config.yaml
rope_base: 71200.0
rope_fraction: 0.25
attn_scale: 0.177
schedule: "wsd"
decay_shape: "pow"
seq_len: 256
Each number is 128 + 32 x the weight over its row's rms, rounded and kept within 0 to 255. Layers, rows and columns count from 0. Numbers have three digits each. The size before them is the row's rms in percent of the matrix's.

# layer 6 MLP up, 768x192, rms 0.0652, rows 315-520, columns 96-127
105:100132175187146163134061096120118102218157146119120100163123177131151150131106134139095123076108
105:191185117078167157114145173127118159139130114106121160151145125126136152138068117158148102124157
100:071143150169123118144108102129194136154099147092088081116083109068134135132152135140101188108142
105:157115155098094058140129139085112149147150104098157139111195123154135172128135139117143132111129
097:177124208196211136136143134120121128167108086103171158139052182098142123111083109091142137090147
097:099089108121087166134099153096096103083115122177122100143054150065144083174190150194109129084167
098:154139147087109150128113118141152079153117121101126118143106081122086147141118136030096096127105
093:121180154124132098136151163164128133146144168105101115140143095144138154176108155178129130127179
093:131140111113166163149131168148069101106182164067153108128056138102102106158044095115089085092093
102:138130096108157136036168122099120121148170110120143085122145088162101159153146123106098136094169
103:175138139102166134118198110113087137132095172162120144130097133077120131120125108197143143147129
103:124102114151130163097148137109124134135126143128115176150112127103123090089098044105145077107109
100:107161103118153149094094082111153118166054157072139118146136079114140174136119127125110048140092
105:161198103173112085134111093166168096114174065085080131147166122134139160110144129063075171165107
096:149096170116159118113132169145117127100134135118143133153092231120092158191076175172185215108120
097:175118178113204103133172082111146171169097162082146175132163101132075144136083143179162131084124
109:175118064151145157141084105151175160151136143146090128076131128116148187147145097162078069158060
098:116160092098118128158136143130097196085141134197069097172182113116128175103057103125029156154090
100:127112094099164157091119116118130106133147146156178152099155060106115176138114180104135193112127
099:144099131085113162140111079159111132148137176150151189182120160120183138072085131100137143135052
097:093067116165101156075047086081138089104133146108110125129108134193119122085138098098138114097074
098:123125138150169115132134168118135096140133123146129068119113122131109113057143150110071140104153
102:163154131074116131153170088136130125084186134094131117082131135093084108132155077141144126182077
090:181154060041103145069118090151101128180150171122156143118187144105143175128137097070076135068090
103:177123122094124113139137102132128130144117185101100135093096120149146165147141127164137094159146
099:156092125128129201071106113123162151132098131126130185164069096144137138088146077177098190133086
101:191143080174102115136129141175134185142109109130089131115163142145179136152045147181083103153122
100:122077105150116174179161154153157126109136120158134137103121143128142178050158138093135124072172
103:136120125083189159143176146131111126117115142131119142114141139167189136103093158112130113111131
104:147135159134104175095171124141155160168121072090105126126127151129129132150130171116146079115209
103:157156157126138150156130114144081123173156110146102115130163067119061080139115061144116104102113
110:129032167210111103061140105155124073199093188151123112153066127130182140124131171154165136111151
113:108135100130159200094106161170149106158119113071091106137113145098127140134113106143108100131120
101:120168073110101159105135132130150105118129140070089153139182092096138115149114143151125083129158
102:125125139141154084123178079181149180150121100134176106149162100114100110136071122202171128103108
102:137145150132148147167151151124159206144121077112145153155106116130196087151177136155087125086166
099:131096093149148198094211147136122197104117160110157130082102165111156110164170080152091126134145
107:116082181095114123128113075144156108132164072101181092140082151126138142128148143222079073135148
100:115154150110120203136163113130125125184147135101067070199113123133158111133157162125074092092125
095:091170105086145120060120093102105119061137158131171100093091105085142094128119153058128129109133
104:132120166103071107137075120095176199121124154112075115124116133156132161092094150092110166110114
106:156125164146090037090117170147109098147148150196155142105150137143121162101100236160165106125125
091:115128157170110106175094178105079105149167109137106188088146147116107158093132176165134116160023
111:154125108103172121177112143131113115137080135175149167114155059174206115167152179127132178079115
105:150128160091129151166149174129140167122104119087146120151129144133160135126103064172132134095138
103:200124114113144131132144109127122121126205094152153125171135102118104211137137125093160114097174
106:115148160122170155079071131109139142121175136122091128143118172154127170083103193191097107124163
095:148129126086127185129125144144077118113151136079211104092114127145142092148164101098119118127137
097:178123094079159178131118094164094116163137129121115137159169122162118086123143109094152111124085
102:164141125151064171121154103135099148131208102145150075091108117099097121173100162118185110111157
107:115140132124121156098085157128123143148094151139144149154136136136059138145129063079171174130127
092:164157138093149127130252155053128092112096131136165112114134111106133161094139129134220184170159
098:125156094065145153136156111156191136085150147101089087123112117112154183111140091108065104154160
104:096152156144094197085122172140133125102158085104100122117118075118188146150193164143163120159194
105:117083105104144175147141100129103097116142178180121121135142166171100110176090127130093094158082
100:144176142138109171153130111108133058095117210150092097194134123158145111162126109115143130117140
099:146073204085099119129122083122057080179081138143135160136130138090101155172137155147172170157098
095:140118077137123141076100083143063153117088124119117088130107152080120115098118179172178174065058
103:175133104107148166104069132118094142217148111154132138135068178068067100124094112155083105103174
106:102157177102150098112131114183103111138152188141088101158133139109116126170116157088138101090131
095:159131146122111181074111135074153125105108077078119067059152141120110162130081135141123138086146
105:113136109143168039153148198123146132090123128140112136108054162115133101093100048065174122103140
101:152081130112138071077181111119109113157155163108181131121128163155140104139135202187130133189146
099:093122100145075129122091139134150196145143212155119216137131078120053142137111105113088143131125
093:079119210130122159144191104167153100119092110176090131109096115143122154118129111118096153157123
096:164115107123123123179187098131115111136191114094102120122108136167184092147119098151115103127133
108:088115113134115148096088097129120158161155194176180207126023156127152167116116126145164140120147
101:139139129144148103150092131158107086108117117129139107105150083108172142123125068088147140132173
095:138129177097098115146176189179089084073098082137077138090148112199159196136114172123091138140164
106:170128130139129121204133144152135126149106169129166095180134160184124103141122194164163121057070
096:120118119104134160164116121127115104091087135153176108114143109124217122084112127130087163111172
101:189072103162099176124098100084153147116123185151147155121113140103182174143124120125097136156137
099:107197160185097086132124113083123129089157133165046081060171122193072134166148161097143087167156
098:115152101134131084114158108130167150087172138161101142107144066140092182114146177108075122151167
107:125105114170092159167163127154105126097098091167149180090183121132116185118152149190155140138082
094:141142157081174154128157076092132051096154137121121166074120115125093179136081137123092177098133
110:168120122110130123152157047055129181131216126164120072133096125121155082111137139095099053093179
109:119174173123150145171137135125148150150042145171135141138120148140142097134116173132096095064101
099:100096106157152123161128130172125128117144118140113128156135144117157129119099138140227172166163
100:134183180112143109109177120154139131112140130119173121077193129173173146087089045145103166107156
103:137122177168114158076139152151145099085164102115138121103066071096139161173092100097164145064161
097:158138140121141125077121078111100160093162172074181133190127132073148078115083118124206184055084
108:103084146146119115128122103151163109159121114086100098075126102063140131156193086116107117065141
096:198107120145150184122109107132087116132116155118162099113093155103145163110181157110186153091120
094:152056201093121230144139061119089106121092097125154154119164151104128159142113116148134188065138
103:143117160118105121024090114163135114144100161118086119157142134098129151148112161076165078096122
099:101088108118105173148156097137091122117107046099169079149116155146128139117150144166155114102172
097:126110166173133174078151110156088082115125083104172116114145156108089204078113111168115081130126
099:116077149170113113184182050083140130147110123133136154088139154147122085097167129120145130151124
094:189092135147129155132116187097155104095141134113136126130172134045130166148121179082164182158104
094:135172107098107077113141158101099069121102120104104092107173136149093186148125166090137136163086
106:103151138127114113097084152137132081096140122165117112166077144097158132175146112058173112082163
104:135191117175087086137127109184153130056173118146159142116109107119126142131174133094137136133121
099:116135088151107127111078113235144089181150130160141124092167154113103209135142152112103106103148
097:131141090104124094072159090144119117139156122101147124086073146135090095196113119161102088145107
100:113091069135083161134113115111113088195141123146116124168159179121116088083104130143157163128065
099:147103108124111078126090120092143107125184101166122167171141090133138141128119079133130118068122
110:146123121109126150143133051134132144150132153072193110158080139048116148131101107131193133092159
104:078124105112104114124078097171146106151122159137185120116096151116100128143130105076103126057121
105:145131182202102095117130195125171121153141121073131072092161137123099148137165162169100174124116
100:196114186068133148147161110102096162161098132147103102127080169118091115162171131128177120132115
097:116092130089137170111086138137141132173144129163149112110167113111138158185115154136088081134085
088:175051087093153117119118150137103148083113150134171153101077120154169121158140120095097170069077
106:120150150084123136071135133201135172139169201116124149145101113065153095164143096157131080090130
098:169159141112174190171137101123141130089116104099129091104150168020182171171168118111124141140146
106:152154167182121172123149069108142158125150213108152163171116123119094131172119155130117102097138
099:130177126114068123163161147151110155123059135170103068140102153129100081127077113153087099035132
095:089134106157078129149192144191130127144137106086167137148174149113105155078160108193122177164119
094:174104162106095135108099134119103204160132145115173128132158102160117153132105153156033117083162
100:147112132100181155091172086154105112135123099124149152094100134145167124109174103132142153146156
099:119051141100206099133150118159114150104105064169118119167073146166114172095119146146157165085130
099:150082166166137131175086090116135134130107125136100124124092124152091167178137140087144146124071
100:094151087167113177131133107098126137094145160140094156185132167065102098075119146120149073147163
099:079149104126155112145129106096090108146154167138054097142102106152137164199200130043135131188177
101:104145185154080139177120096099163103107166163118125110139130125076153145166112045168161113098102
095:157122130114076168150081126122091099125165114115171150045164084172129123121162083144147127118196
109:141101151129123142177199164137128090116131157152083082131115118080106145127111129138141102144141
105:174038163076127144110104125128109171137137133128135169174130145124069111105156176105107125122099
102:144144120133147123067113106127109127132163062129140152187096101145126101142100139193146182131146
104:143151094127081155102113126164141106154062110093095066117080158137138156116133105090106115151054
105:101161090070112130171133118158203142184184124113113115119138103072131098141100170153107097130144
086:182095177112137109114151135181102140111129150073096119133195135143148198178161144212104099100134
100:162138122139141103080109096152159130129168095154119121156189133117090121157112156154121118102126
103:143152145156123106058229088160047109129155091151128068130116089075017143115106140119096160138150
093:109141098097100121160201155068119096096138079124130170102156167162082164168132110129148106102086
105:133119139095154151108169128091082119090115156147175144157170162156083103116143084129157163150068
089:161115108161121153203151098159115130156134137087150097150128209154089120140100107155072147162128
095:093163131132129090142116130090152105092059047127141109146079135115115112113067134088074124149138
099:145129122097117135101112151143132112095165151151110158204105149117114091142109163176101105146105
099:099131131095161152105148115114109084104110121107153098177087162146166149095141173178157054167162
097:092175078158115160091134103135130110161178152160154085112169177121159101130130171164116086136115
089:119124147138119125171100151166147098092098058126089163145174112157163100136150148067105121110170
099:166150166185203182083084114138083161127133116103176107108135109136161173141146178199200092122082
100:156117103124187213081112098093102187103124141146183169176136148168090124139035094130128167081157
098:078159103048110097048105093136086106141166123142170130093135113094142127116148171110144127078139
106:152111101125107144130117085154165108143131110142109107109108093182129083157102208099084091117098
112:155128153170122148162139163143140125129176134223086122164114121123120100128137149078113115077136
099:135156104089150139107156104099104146070115134140142080119097111111147101088082111146186189061168
107:141183111158152081101088110124140124162144153139165137193095116132118136131105151123127059116150
104:134138128108095113159093124129126132120118086133104139131105129114147152186129123174135150145140
097:145177071150158101117115111155112136104045087138101136110153083149102154154139132173122159163099
100:145143150168104152133153123154059117129093122129166112147119169097153148139137064066139097154087
101:118149122082122111105123086080138182149135153142141138101166124104151088166149028189143086162142
098:194155160156149092096091169077170150124131130128123105129140066198139116167224141136143131126063
098:108062139083128130076110183106172035138134132151098162102147163141100099106132112153119089119140
097:160125124155090060160153088087089142157075089113097143178136124060142145083109179096107113079146
098:116110142077140149129165117155149110217136129127136176136098149167096148153105126062123088138139
097:143175165080129120116162134145105162113167108155112152148162148128131119123139129148069108146093
106:139151186162133105106124116138149098143067119186060154166137056137164132157111123147099128132106
093:154138067166122093089130166147074135112098106124196086147187101096108156144155142174112155112110
104:093109109125113154105168123111086119112113159113127113073168134095145163144072177140147075147081
099:135103158145086074133139101128131158190130180145123138142077117131116157150116140110117121142074
099:122147183176146089108133132106114063120165109109079150108189173134091164114172114086118143134142
105:113131116109159167138143092185102098095117132169109142122159167114169135108114140100167111153121
102:147134159091143146147100145191145101120179127100104112127068132094155109138177081115159101134177
093:177127059090158136106141118167064165178143107083169162143167080145126166106096119147140134081102
093:118136119145156108095056167146150068116117136159079118093089131148130162144138174096118137113152
096:136117172102118137153156143153161145072100138094137141142148143164128121143093085114101066156113
100:164142161122192094130167147154170149116177112120109136151162129147182114140130176057137148132104
095:084149201135132141132114123063178122132116090104141124113164072096169152099100146112141113103153
098:162133103107183136174155084134129139109130162098096137142186161140125071066116157077081094124159
087:119116101087164043150150084163149111117163126158116117126109129108092117163078134157149133129151
098:144162150141098070119157107125119150112236139171133121104092143116085076160203122102114127142099
107:130111145091143159123181075122090158115053135118218139166137126028105102119096180164168157104129
095:147125097118131072151146107099174115159129143150119111152111085113120125126081066110098163159145
097:128160143122169171143124086088152116099175141089142038131148114117116093130170138095139176133141
105:092146103085166092163102176110088167137137105102110147180170141139132145132114145127126157136107
099:181169100117178130102124137181059121149177126097136163151185099151128160141095095092117122191091
094:136106176116178144089125121102135123064188160148125123170123130103137055147154119102158076120115
102:110157160161094113151070042118150105139198121190149120095166068124112121133172107162135126162155
102:162123139078127103121125116149090104052151133115135125038130161121127144182132141077077146119071
100:124129148116187135132094030096135146105194151104147127118142097082118077121143114147147077160141
103:109097191136148200115149144121124107132189153154116146123144136106150171138137159111109110133156
099:117102087090153136119075042150155128145195174105064106138113140090152169125150088124115136115122
107:119106136136155103105090118147143141093218122193106144126084168121128136109143118123198144133138
095:174191144167137108149217126165133158183148162096130136113125176078095113121157153154120090100134
099:177062108215135095117068090143135112083173143122145125102136115139199173110176172109143113101138
104:154082108145130072132105159148107103156141074156156108241146195067125144084089145120146118130120
101:111119162150162163162107122154159144087098121139132107128118134105133098131061126135094085162096
091:147047142165134160088120139181079149124111136150128124127192097119154149094148110131105117099121
100:152110103071145119089096132130103123142112142153136144165088152115117145197109191103161106080079
107:048073126081088125144110077134111038153120118179150068175146126113130163167124152125126154093138
099:130071103132127162134130094146143160153126087098144089149149115129055182094149115132110124112118
103:132117150158112208089121068102132099136106097086152100173124161099098111156193103103146062129134
099:108158153158138132120147111178083139122132137151084111083112143150102097062175135097116142060159
101:148110111143102120072119047169081145061148118068166103129102101110080148097155056138143162112147
099:070063103172160103063188104157124167108150110132163123223134123100152092159155154082100094061103
102:076108111145168123151066081126146159146096117113146177086100091113106093116153095095149131146083
109:131170162105149105074121146140095147119189131118093166169126114085127163181142112116038146135108
097:112126085119106128133125147156149119097135162138118174156063139159152122077096108174102143102133
100:154161132158076090166163128133134144168118109116171130062125095093166102138164165055102084147123
098:188109184116099141115124068157160191127148125121164155173159174131177093148085111121063142119112
110:108118163104075155149138138123121135106145082153100168115067165157110161184162139164124137108102
105:111155138074093129112101087219145193151057166185105158099107102117091155121168146117116105140144
108:118097145143125133115130174156104081071093125129100151121119148085159101131064121130098096142138
101:137102125211200165143102099108118149122148107129132116103126200160146130197114131145120107171185
095:129153203147171186158130188128117125172127096145095165151145169188191106156068096140153138081119
098:103160163142123138160194102179066152098146090157121125143125216113071167150124131100173122148095
103:214172094171143150146140145100094145177063137137128133138141178123093107155095145121145113070077
090:110140104158089127055116092121101143153130178104118162127106144061123093144185187088137156146098
098:124092117173084086148138151088171139146094112149137140110145108212136130101140100105115134116092
098:099129094110183121092129115134100091108084134128130136130134129168115105127139155110109135080216
101:159161116137151069116154092148096095123091065137128100090142145117152103091129073113107175093099
105:118157153170150110184141157137139101086088144052137156092128155142165102103109179135081135044098
100:099117125103178130125158131133140124162155143122143054186122120122107117157101095142177140114096
092:133123120132100113122148169137148210154041095106104158127136099053149123104133123144153168129159
# layer 6 MLP down (transposed), 768x192, rms 0.065, rows 315-519, columns 96-127
102:086133131123162164114180094074069119126147163106091146138089188113137103121138024122133159176127
108:113171133184072141191100079138182101123162110143063058110172092138147132151172097121134077174150
099:128091109103121114131135131115130173117114118150135101070122140157119161079145184078117119163138
101:203148115131139163096207104144091152144178098160105088121135211182157103124122125139095124073107
097:081109118124149119057067091141133093120159144106162146141101141108150142079130167133090170137117
101:130098130150131164123088123127124116137083104080092108105171145116090108114097107068111157075101
098:125146143086144096082106159056104099092157148164093118156106158178102132178191111134160077164121
095:139120100175119153161090107106102116111129138148116131196085099159162138100169094130137107193057
102:157092136176113126107143157098186117107174066111111082166092111167093106106111145151076135171128
101:126134158162108159127068136142134162087112116104124099141091161146167163141064136121148127097130
097:110098175164105126158083132119128064114113110140112114155107093166090156189094074120113192094106
104:075095148156107125190142118180078143113117164124143148137148169133165173165102101130155192157173
083:127116158077102067107116164137133148124155125101089118165147175170112092146160135127159194137134
112:099151108133106177148175124125105103080094128143114126148137145070141140113134109157164132093096
102:143097108125106146119111118169160143152122160089109088086121053147071124112140107099106046151157
103:099163127126102184102114121138052119077100240128165101137084157112153129157125150137160147121105
109:153173172105085168138203162147089036123148170115130143124198148116153150160142112158141158139112
093:150098129119112157144100100145142149126056161107157136182089135099112099141138135146172114092109
099:181148155113104150104121144158096100174099171114114121122100141101113170095155112142109093110090
105:138115096188195082085089120170110118165143082130141110126154167070069094117137123110120130130148
095:073166134151147141144134107130131118091149104086116117135121164068095163151125079093122090107126
097:186109076108143150157146108166106134096121124083100132159148159180103152160118086179123064147098
105:159096124149114175054181125106168074169129124144140160150166167124116127045061122187100126079205
094:104134149144084073137136093117150094087116062151093108142137105088104173124103174200174096154205
102:118189168116157089119134110086086097132144122153096089162128107175149065146181091105137202154154
093:122114185145076149171129092067101131148184078104077085107153160110171103109080143121151114078163
098:100084086131107120104184183153124132129121121167143130148110138140097141138106168102110179083145
094:113148161120141090087150156168132108148191135140165089149104117135119155188109143141128099140131
104:157068192151130165151109073119119083094168166180123141162068184126127141137131122136115152111186
107:120118097138108105111150126102150177106114118167116081134127131125192070171181136156111079146123
105:088124106098159117123096150176132135087095144137041145095137147107180106084137078178125137189080
107:207140089083097134108165139163108109081118145136098103107143130100066119138071150168080107112161
110:145139128084173138117167148074137100153072120113101130120078131121132170111145141111095185142061
108:167168061122067109129066128026087148136152110084106126149129102119078106158150151081118154105125
098:158086173174114119115094117061151096112152164073150092087132077158180149087139159101052122149121
094:101122137149133145077085123072103094108117192199109125138117129111064163178120094111127102129097
094:039134185086145119131106135127164126123098128152154092166181116153070162080102211104158112120112
091:106178120173103129114120176164170135095108138168130131164122122135162113142122108068180116119106
109:162080110152115135127089111154097062168148121095157074192098160162099122101090091150073146120171
086:238117180149175096146157137138106117120116075129109110103115145178106137134134091144137153095160
094:096179151190133128094158082138116101169135172094127135155151107109113094161170090188057114157125
108:152082130128097155134121088097083086089111124074116119218091136116146091179161080173142095129058
091:127129085085135152118203076136122130136080160099155111169125115195164089149067122092139129095193
111:146195114127124112073131107164143113121154097145105089123147107096093149106136109131166151187125
103:135111133097106127101090155104117080167111134128136091111105107128111146118064099159141149059130
092:107070117133119112108077148122081118133128096106103158131110097122127094088116042142125088159139
104:102102133096098132156079139108112077155088115175114114143122163148106102176126191083134109086085
098:139093172147117151123146124109142111119157105151091105136122154157119060121202190149170143114142
092:131075101154109119127111151120104083152126109191111106132120110114106160188114066162131155124162
103:130117109144107139161139104094078086116099136091078171098144114086124109164115152106115148115074
099:128137096126113116145159165139141136113158127083084125126149108128097106133136142128106061160084
099:076165101145137124117103166143156135175183123131124138165118142165109081122176149111171121095104
098:125142104156108119033169101128123172154082113094158093185195107117085158160136116152170116038137
097:129136156063202119157096137162073121187141133142133190128126132098120085151130097144133140112146
107:217148135102167126146108169198120126078089111121101146137149103143090123075142143120132163110138
108:141072171101120153155176150084133152212132077156140165123102111167134163154105131122129098142184
093:170101120140073134092158117130150120090223176132129087103129172124098128110114118116109157122130
092:132119125103163146178148122124119135058138157121160073163159137100133123036123128173106115145144
106:063195131139065085125123099166171105066084145129101108175105104116191141119164102138150130145118
101:102159104107091136093083083149160080117129099123165088092163164106140114109103106120079181166196
097:134147158163154119147092124129083097083116182136102188135107070146145091166146090104123160093125
098:186104111119119202111111086158075078127104154097112127167171078121081156081116087127103107143156
096:049149130161130173124052123078148188181142084186098140089135083107125131156133091127132109028175
090:167162135119128137103139138104108077127148068115087049174146180139169143111184177163155093131068
098:099169137095077158105116123118121107202116135157127149138146077139171137073163132112163134162138
097:098178108133146125153144167111174069107130099109124116064132131073154137138152140136112153173118
105:169136173129102127108072168075059082136138069119112125060122158062125085111102124147152151160073
103:107095088155088131169129054149188132119156189178078093177152121132151106133137117166106072083109
099:139116120164141105150177064103113136138095134110153151152179176116129177107091130141078101078192
102:129125168154102151104116142067086142141179143142166175132107070043110143133185086073130100135149
096:148107108149136141079134104152193100138150170114113180118123130174129152166122213090143084128143
106:148122071101203136086129169147132195119116159139142122141110113186131107116151092094166164164077
093:182121088117133098110129124152106153157083079165162128186092106155148141076119178211121132175114
098:149083198153159118135089137110124185127113155133099075098125158064172092091107104148149132138153
101:138151129073159164152100200133099101128122139109116127166058098122115168166102131168083125158098
111:096168118134029132156092133116111184069095162094140132137115153158093141094126149182163128110158
110:142160143129141072217161182116132146092159150172168131192082097153099134147177119128115172107169
111:096167100096051093161133138163063109115175103119176122101181075097117171130142136117142111126141
097:151121089148098131189160160128154116171087142128130134088094129117139167148162154130089095114107
087:139091048176073162127084109135135180104116184134054156159097138100113107102196204108137051139097
106:101118087168165101159155136124125111166054121143076113146118109188124065125113121103137090169140
098:151139108110134186084117151147150235116115147142171140107082122132066126150061133138163205174184
103:128189126135098134161195149135138179095151127123097123084133115189071085166127164100118133202132
106:111072114132111166078149112109125152125187164105161156106073139120139193146151147140157155137089
096:211154146150156057122067105179104094136158119136158122107134095199067081098144134114146191183161
102:154136088131172146138061148143106129129145091137182153101110110123132093087191126160088180110167
102:144119154169202200144092188096153140123129164126069140158162119151092119117156151109110095129108
099:153094145184099109140103138103155115117182132115126151152088154167140130157132102086146080141109
085:214142111108150180114166162175116097105167094111100104110111129137161142123089191103126115112146
086:100104109192155127189110101121148136142154108102134189154099070176179115105078173116096169111134
098:098098103113131092172194158128164144099132082068161110115124117114154146099137102116118136098117
101:134162106118124110148129157137128139146113147143131138128099091073103109099034194120144100101131
097:122098106089177157117162161093146140146138138053055098082106170150157104124116191184116151092106
098:090103131148154086078121155106154168100134186130150157103123130148149110152063126151139166115132
095:160186097161156152197042141071128137064117159172157122090186142115131138095147144126107114143121
102:191171156142210142120093185081110118141132128121086145131105110139102117117134123191102152098159
097:141145136129112151066166153101124086095125106142151104116075131113075112157124140136102140116151
137:158140094147156114104149132089148137137058117105157127151113140112144131150085166146158143123149
105:163093129179135151164155138105168185183071076114092149126133097178089157131146166124137088071101
100:150201080141108091151142136184112148125140123118138114074173081088135051150117097126129118164093
105:133177122157144061140089073121111096128148130127182184138140168156133160145077127078119144116124
094:102167120158139068092142128122118114135140177080126153179089136153161152130137143089093130142137
101:173104079091132120114119121118077107174149066127170132134140119131106158166133112112099105153164
107:133126100132162080193152147167143095111127099121128129057128177080142109118153137152121047110140
101:089098115148072049118116130098151123148106099155128106117141086157136095108148074129030127079147
100:176087210162146104133116165148169093150138073153156135126139128112151087036069099077168186081124
110:110096114176102093126144139141144085150135122156124120153077128151159124106130143147099114184109
097:165093114051111132158116158082161081107100149154106127105112121160120101122091177094164120105134
092:145146091127121161197154125189152154165123155176073172147118090129071140177156103079156125112094
103:133153159152105072157167177078144096164161138143114141134081117114181166144121152136138146118181
099:132157115187096166130092151122123151187173154066138172158139149087131098178157097118126197158155
097:158091117099118109101043086161173148100160140107184118152161145150134021117119112134135060134233
100:186152199138109090112157150153119126085087118102106103117075155053169171176131138162146175178143
100:158085181071045122120132131174103117142091084105193170104099169125153091162119107167081123110183
094:142086092152165111110178160139101099200086089109176182096120114172119099145119131097118120107156
095:123146088148169110112159076142157141167064119137122031169140148080176145132108137083091134104109
119:110075128148198145130129087151153151118115123104135124132098169154172146101089106206134160172145
101:071151112117106111190179163145099109168136103094133107091127103156172123099158065191113145157123
101:163079185115139124147112140154084111137067153120118120110160213177161111131038077136171172178144
102:087113188124075123177074127128122157173175151094070206123158090106102136161118090168142215073131
103:128120108107135108137118142146154105172091138173080184127190097118131186083129150133133062143153
093:040124185100109106059188146084125105158103113187177146094139144074158130099196096115138128136153
101:070068103118116120175159167158080130152064151153139083131122134195153134134136099133175066084070
112:103189123123154121150098163210061180133189128113130093141155091084070115093087114104160176088147
099:129151154083152152139130074206125105171078105093147085094112081081132129084144133111072094153162
104:135070132123153119040161110142144091177137133108068140168156103133131160131054176141092125135159
090:154084062126134139104144139107168148084167154095169103126157142147138084160151132054139135116172
098:168168070167131139115116096164140099149141178179135139150171130108137100136124101152113069129139
096:123086133136106144172137136111115128159122147128104139093186100125129138092155137097069172141146
097:137187077144123137136085126146119117084121159133153127119110021062134122122150082092146150162140
098:134095148164135108058045086106173042130126171069168103130083107123146145074138129092092070146114
085:152103087123164138098121123151145168154154192135109140143114181096134173163163122154174100110119
102:150087145101090118209138176108204136110073144137097098103208150173109053128131097114095134137141
095:117125145101061099161172081150099068129130133102085165116116123134187130148192183137145080187117
093:155111147163102171103191211102138071101088106103112092149171127109103120124130075076079139106167
104:053126132144187125143151100127094106126103122024145165134112082185166123140097075129126079165097
098:135119190156116148182164160116077115076127108100143092084142093115059074122176104107093139125086
099:084119125121105085202083126124136135161148167075121125080129093189232125118186155088159116110155
107:111093150108145116103106026073125117161156110070163151098110110123085180187121133172078135097105
101:083109111167137091125027159120118095091130132128150150053085095078127115091132148169132171101151
095:123107147138144153146170082137120131184111134111149168150085097121144127124094114115187143140152
102:129087124082129120084106165097196124149172100152094094103123141163132141136129137161144151119203
104:129134183109106132062073133091084135084114159153147113122143173137088175075097131101167150151119
097:065065133096147098153137113158112113153096150113131161157074110039099129160128109120138128115224
093:084071125164162123092102146161136168179156107144093181098091121127117156146147123144171132128111
092:104108152089128189151131124150113162129176159107134131070139103099146135113150080146084128116123
101:094129135136182085065214119118136165096056123142124117092140133105096154099157143130160158104138
091:137140133157091110158135170109142117112151111126125107127078119082192123149103182104128148133127
111:101113124158118111136090081113186138175099126135088105165174076132164166093083103107165155103112
087:146081124130126080151143132105151083166197159162097146067080160148139119116091117098154103171115
092:173137085107124138102070136136137130182130067103169102159100144164118099056158048099162185114156
114:099134098132139115106128088152088091077136115163141165152100080089180165165128146140177116202119
096:121141142095167165122129194155121125167105158060087066120116128121146118133145096101090088205048
104:149056102110174148097144073133162123119157102197142080103062150153134130163141125084127128138088
094:139129074153107204133104134087163126136120101158151097177166116163106138120123137153037066095171
107:182077111191137110119163179114122091122160132155107121163112127154178149165145150144163101118131
096:091161194135107103091092137087166135104164149188133134123166145138113125133043123190090134049105
095:081116121071108127133121175158091084125148060102201094060129183128134120082132052138133151125090
095:063110200220147139133048084143124172140147092113113163152144086121126170100075158099123069122176
085:111145109095140129151115089133144120138138132113162117128093157159133153129178130105112165124165
101:162096122191168122135132116157112125168114132115108141111148060135106118131174137105101159106130
092:152149110186101177143119142158170074133105110123095094122223102113118169165130120166138134111133
103:115157127145136150090130087144158122065119116133190157112059103142097114173155131136109111121152
123:190120174164119154132114141083142130105110120098142064151133130081136208130178140098204149102132
097:135155113113080151132104078079159137127149085180096039137142130155185135108127154103059110095084
092:219108117157142106145116129124195130167139121129073185171169095123142105122133090132105160060093
101:106092111180096158181121122104132104159110141133091188121153084132140116137104137171157188147132
112:215157107128053023148152139083141102147102113093093129068135112100133148139161110122111103118114
097:202107146141148092167112113119176193178130144150133116223090173094094128122112131085089203136159
100:147106153109150168135129148232097146074094157128052119130093142099100152131088087150128122102122
108:088154145067145102157166072124161145201124105142142155133096139121086132119084157132156184125138
101:143110130167140100133152187135098083146132118207146132127102178087120176197058151169097077127140
096:143112151134104134049096158078157174098088089142128147128107190172078208203126136080125093152115
095:135168158128126170098147148138072101160128173119110186093070108118152116119113140169159111121092
106:160167156148118106168096170082094087144073112124123127161129191197111180043168129106077114139096
090:090127094140135141116104083106116067093113118119102128082175105135127157141117090113108175109117
098:078141167065121177156181142192101197198089117188154159140158206136082117080094095146130110094149
100:122149127104180088135151090088211162070117147181091138133158137171116174134172106150106127145081
097:155149094108166081098162132110134110229192152123107110109148120155083149112116125121146037187153
100:141163132097131087179113144157146118096131127110129131121140121169156188126071161116160085107146
101:088160111149166161120180147127062083121139134121099128129128138141230159124122130149095120171193
109:136157087097140142166128115160141133115129167108131118113131102129112164126151077158136125174097
098:136128168112125177114110170126161198093197122161088136117171110117139109126129085088161138126155
101:104141102112109080163166136164121162114146109155101190104167115109141159118129138188197154125082
103:100153115209112183111110114042168097142130158094155116134165144079162165118163081161154126116157
102:069144153119124136084134123125145100136140106133125126121142159169136097106124112149083110095169
099:103159118111125144138120086160126093153185173076158154103158128099060160175127088153151078145125
102:174099157161078155161117095171128096104138195176101115167127106140109109102155103202163094127125
111:129120100131116120160160083107143148118105134115092101140183125124107195181126103117175138155157
102:116191125123095193137114129114166184163088107162128101134123140083146132131148093092149106182153
101:120111107099139149132116108097145109136134132164109101126142114194140147094209095155076129145081
102:131130119186125126135140149072119152100138120097141158146092062092021211126143113096092107154120
110:099105070162182197157117121124207149159165090163124064138150136120087118072125099137130112099112
100:098161100170151119167152107137159106095169118140126121123153102089171141130153103084070149095067
106:088157109099137087153134195135086140214124109187138162148118072118171125141137178078122163166127
096:172137108057064075146137138161114137048104125046160104125094096143088105111128093104128155058084
099:191153107093105149127175173168105117111128158165100087034130120142086100136122082167119106173092
098:155091135113144143116107103125127055120119137115103164158136127141113169148101162110141122143126
108:180069110122088092156125155158142077117125115062113116161158152153128087099129166134130196099153
094:146143158119100066142146103128124158126131120139138139162129092193133103127096110130130124119128
092:157130147112052130138112132131106095145150107059171102190095121059096164139111120101159189083169
100:123132123181132131112118146137112132124120134178066124146159084158147105100076140128186107135123
102:142093131115115154128089138156155162131137114106159056140068104084130193076069130199085083124136
102:156129127123101073085223130117104189159127155214129088134106119089143142113126107087143094133172
100:154158109145068152145153137146139128126156107129132106073134085119105155082191101125115160203090